{
  "hidden_size": 64,
  "hidden_act": "tanh_gelu",
  "norm": "layernorm",
  "norm_eps": 1e-05,
  "rope_theta": 10000.0,
  "attn_scale": 0.177,
  "bias": "none",
  "init": "normal",
  "init_std_o": 0.0,
  "learning_rate": 0.00178,
  "lr_head": 0.0105,
  "train_tokens": 128000000
}
Each number is 500 + 40 x the weight over its row's rms, rounded and kept within 0 to 999. Layers, rows and columns count from 0. Numbers have three digits each. The size before them is the row's rms in percent of the matrix's.

# layer 5 MLP down, 64x256, rms 0.0589, rows 0-63, columns 0-63
094:526464529583587514479517474494506510521466531522481503553575504490553597531502518501476476499469468546625532564460466496453538477434431499526535479485494514505515467447484438523523504459513557
104:444511543488492502563503558466536481474527504429489512526517487430532439505486476494460523522531425493482556533569472495537447522483539545547533462471480532487487494511498515549501459497452525
099:510539486460438526559568490554511541541541537523520578477497488538622477516595493555455424520554528521472447530501527462521522531479550453554515515452502487494466584474508507523438488521499525
091:552499487557547504558527422474479495446478544544489469503557512493479493430521499407497525500496561540414587495540527515464481469511482427509512513518512469482459522535475503391519514496567429
096:515527491477540519448470565545542427507470492568529457508437492486411496512481482475489544485513484512492518486491490507547465537503513507507524546498503484490399576427511516519496523521458480
096:516492574527464518482514499443464498476528399555484501482483519493479586459586442549513523521479477494508541498449525488432552494523448458457549494625621485499453500532534516571474524538449516
105:508528461477501520386478581545510537531520494508463495494505482429497511508372505473505489472486501488561522493552503452482468466511535524506518487519496526511569478534550431499503479489430579
091:535497531544487475576550416443455517550526555521532542514368480525538472515460497534565396511492552489446495507512507514514522530547564484411528536507467438598491444485465537559456525473458486
093:419515499512559521465484430453464503469500443540487470552527470529464531473489445510535523478502468539435574543499578572553500435416478481485536494476530560438498502531472536457565514476461429
092:475503572429563493472443486516515437448470520494504507443523516494456473457517483495507441486488479486412472453532489505500459468469518522487495528386481554453490525442506500512562495526521524
103:573493556469546531516498464560501500480549492488500468482546525535440562508487361507530518515442450513507503422538486483484527573553475461526509487496498488487514481477494457505475545554463486
099:400432521438487428488530361534486480624475488527489482495434462475553484470509561534507509514537479462456508588507506460416519431468529485514505456508457587479537505468485514482478494469539493
115:449525508587496518489454560512480513511450598491509495553620563486460426506541464434576507482487600444437546480459552471515499494513517473472440439523469533526467504528534525464586514501517481
102:520500495596455540470551510456428435490549504454572472478437470502574409507545571539488495493489451496529486497484520532506540505507450554508464445430521522505533435534465489482477441486488596
130:505464516441499534518483388530509506534525548512452438494443533465602455443487586504520460496522496518544455528509485461495573508498541556486531505501434573492513463489447459405482497428555487
095:449453497447536613489513581469511575462459431483504444464516618506424513521522525536520437510444415573488523473463509507532522467457421492441430470479496489456516530491534468520467516563545449
107:545516503586511412540492493499447485495472527542458510478481507513577491469489463506604543501429472518468486449436493498468527484514472554522520520495537502532512449474556526534467457486499537
112:506531491451453533547553565439501554418544558479492494524505506500507512494510527468484487485470545540478530475500503495538412460470467420512432569430471375569514545512466490527525540512553517
094:488424504436563490528499461516480465558410576540558497480547477483513506515501451477458495515573534477444444568516421543473547507536472480507499579438505412511504505495475482486497583578507463
096:472458503573478514478510460484566567534469454464542545464471557482486554526525473496536465544548513563465488465527428493561521446494424483472458508524536490555562516472514536564543448475527454
090:548490412508455493525518484485488516518580425477481464484480520523473548503489476512446546496499519506480465516519426558538526557511550530438591480477465493516479522518440559447511488479520511
102:553490529598491556524467487464532531456481484493426622526567528473499524558528579540512468524503490443536520564563548410452455438513471520511558500518525536504563510540458465389463506441438499
096:462572484404523524512509527523599440569510538542514445463534471471519442445501503441508441460425532439452512538476515550459514506555522572534477492485509503507507485451472547487472467479442522
106:454516492490491433492443531470493521505493555510480545449561511551551492489475445560552512468476539494530436471481553500449457495494510543519482502589568543503457530562539511487484386521497514
106:516538542527507527478533506528504510491512533470497459466506496499465499410571446491476559498529456531495522440525459508557493508483556536538529478451516498477474547496524602505498442500544508
091:500453512575476479483478508520595495485476510492541447549470483590539519548483553431547581503421512511457508573505492477510474552492535543538536464505491522496509491470527476472503511560528484
095:481519504377447580512479536460476473572479528486481502464542439437392519512457434468515478496489541554539516479499461540557450536530473493467485543449522461456406538504559522506510424484499501
097:509523428476497439521559563454474502509498390473482463494490440510557507519506448444593573468494538515482510521499463499447455500565471467540448565504458469538541488496486529547518507465504466
099:532543459496476461471472585570572498528525502418464434520495473529461487548535505492494498503451512501529565561520507467512499572517504454521523451541472490443452471549488397442552475459553592
105:506458427474527498483502439499573407484534507572454508469499538486507441501540556556481531540541502517526477496511531539505500514479601540514564481583502489541476478497485509488499495469528507
096:461458544530505409502473512506444471470551445449610488454520523447539447466511439535500524528574413484570501480516467487437510550536488499541535472418492501479565510501529497512496576522508517
102:493542441496452498497528459444459534519539543519474568500577500482458585525442563651537526487522551519493543516432495456429478478512464496520451480519572529496476465524527509541445476545491495
092:502480508529455447549470480490438546509418540523522501470505510526527540543587441490537463531482490482533477507489439502502518465535567551517561551409510466556477528434500476452466517483488560
102:508496543438506460443528555558515522450447527492475478567491454491482515561468461500472477469514519561403504463539494548524454497461543457542558553513510468544461576503483506463569524499564489
094:573534475500512497454469586559531489471528488533489478523503569510523432466531564530427491505556481450552484519440505500494504494497517548470467514481427511489486511428510504497484469478478527
108:446603472432560511497563459497510479549488506530532443494421496483484453451425442498497514490559521511513500449474513505428552567525443522529542525429515504467467463531496508490489532544496418
091:451475498521519481495472372567459512534527505532532461530425490543489526519471528511506475506436510458602471522528500437562478553450546487507562502438510472464499477534509503477450513526466431
102:460551450542433452500450514500493504531512474477432507531542462489458503502549433525534476490493481484463486478525543564494461448516473489435470493518479509474486476514488523469514512451516464
105:513504500508485511436462486561512499505514496473488512498483487542562460443457603490515505450462447523515475426464491543560485481422528498511457481521492509427449521533597488481554512501502456
094:512495498577490545527509444492510499479526399448523505562424535436435544534495470401522541504464507448473525527519474526532511475479549445462502492472500570559497516475515461565511473470520535
097:511533469553508451507589526485429520481450465457526555455589519566511475456555525506443451519487537512461429480447479502504523493512491544441504467457498416554493536453519485523536533514529519
106:530468486515498479540503562536518512467439508460507570572497506600469436560507481473511407533494495537431441545483521422557478410486474560441496469492574493412549491507512483476427545479461559
095:436516518535544493526566466486510396441560454467557465551540477528431451482431476480443474484531483440566504563489487517524507547481476557530550525490438536493489512422471520518448453420490447
094:533458489584493537427523576488544461505476487515561484480518438561490511480557441470430479530492468473556565455511428526511556449547496444459463531539458511485482449511519471492554558479424493
107:488485491436541402566473446575486555457448448509481577467490523503535479526546488563532487507531575425490454551536559473481463514533514484508495460565547544551542471473466508479477524483479516
096:500493436552522483580484485538509525437476500479514501456577460478513495505461465453560557546462467500526513469506513487416481469491509498493549415485550505484527513488531487524499476477530603
101:531537524479516503463458538495418492561477434569459500497468465474444571544464469450501516500523550458475564507502492504516489519453510525461471488548516548446516506472507470511548552534446494
104:505507505429448510468552505447420472461586591503533472531549539468527488442537538457500513494518447502535486423467479513492489510512547511531422530467450463526505484475451489534524483541542520
091:491535465541473497501461550416539551489506518455507468504529498495477477498504528531474526464455480500570498527447454478456488577451487516488565446499503554546471571464543495484382492473489505
100:476488471488489508495449421516502510484615434505482485404489518492650524456498452522505568502417486511519559436469521497488526471508434534511501478493546402503479443474573567491492529489498443
097:452479526447503518492449501565522463512513536496574461499561482481531578487497527500481509532624477529560470529500521502459533488509454537462483599489533481558528467470520512574577493511545479
095:495485519547463495456526484522520538521447509549522473511464487446552544470501528548483421508527486538533503445493520458570550519576531465452499459448522511441558527473447519533410515534550455
106:499443491492508511514485474515529534537457554464517468551431480442383464489420574470449451500538529481536463458587523540489527475498530520461431525559467503520497451542487430433454486467475484
097:508448517441517521425441531511500489483506506450508514427501503540395592534436491540462528502425476491558520490553468493466519516502542466465428518522536564589527471564467435555468483534508563
092:449538537410530523469496527493416553494511485531485529485495504550469449521479456481496526509565470450618422525523559495549474539472513527521466500465427525446555518531481494542468497581453524
090:559514552478513471539517423457490474548476479521536557482443457511520508530542515449533541483526468500400452478494509514442459512522518423588525494526519530522526490548427483467446450532524514
098:519493456560480535516478491446511499572479501533428512513444457488533509484384564529521493451488490558457560514532532507463541469496516419554510495545474554489517460548550524470585487460508504
101:525457505520521471470543571452492510516520540485455518507484522502524492564517521572493526472515545544441456511417515527542463488469451517522401499550551470484491511447427568538522515548524450
114:495586490431500464414494527486506513517534489520460563519461535455500513516487493505456534470518492445499504586470519501548527542576481452470466448491373496440438516501473503501563517523439491
107:506505551523514519541497471500511532514458478509453509455486514500509524538563586487445547493518616456475484478471502514553560497458487503549487518484508438505494490475494468568493481485563437
120:554441485466472480512468586487547452413463509466530566563516474513415507493468502509450487523534440552581500501507509504512487481400440487490489496558473461494512492613562466541543533496487556
096:517460452490476527585483579468499494482600389439495557502489489530619529512497542474475495514548535481424497434484499430477489498550501488512552497550571414458492504515527568527484510487447536
093:490539571547540575528519438509466446445447461511506507500493550506513526523479473470491496522459515493511506507534483491443521525517545438492565580591502516532572484530478528474544493489546415
098:502449530476463534516555499486513532486457544500496463513500459537399476506521550481459530481474488492465483503473504476564431551515475516471423516541458505494519527517463547464525497547488452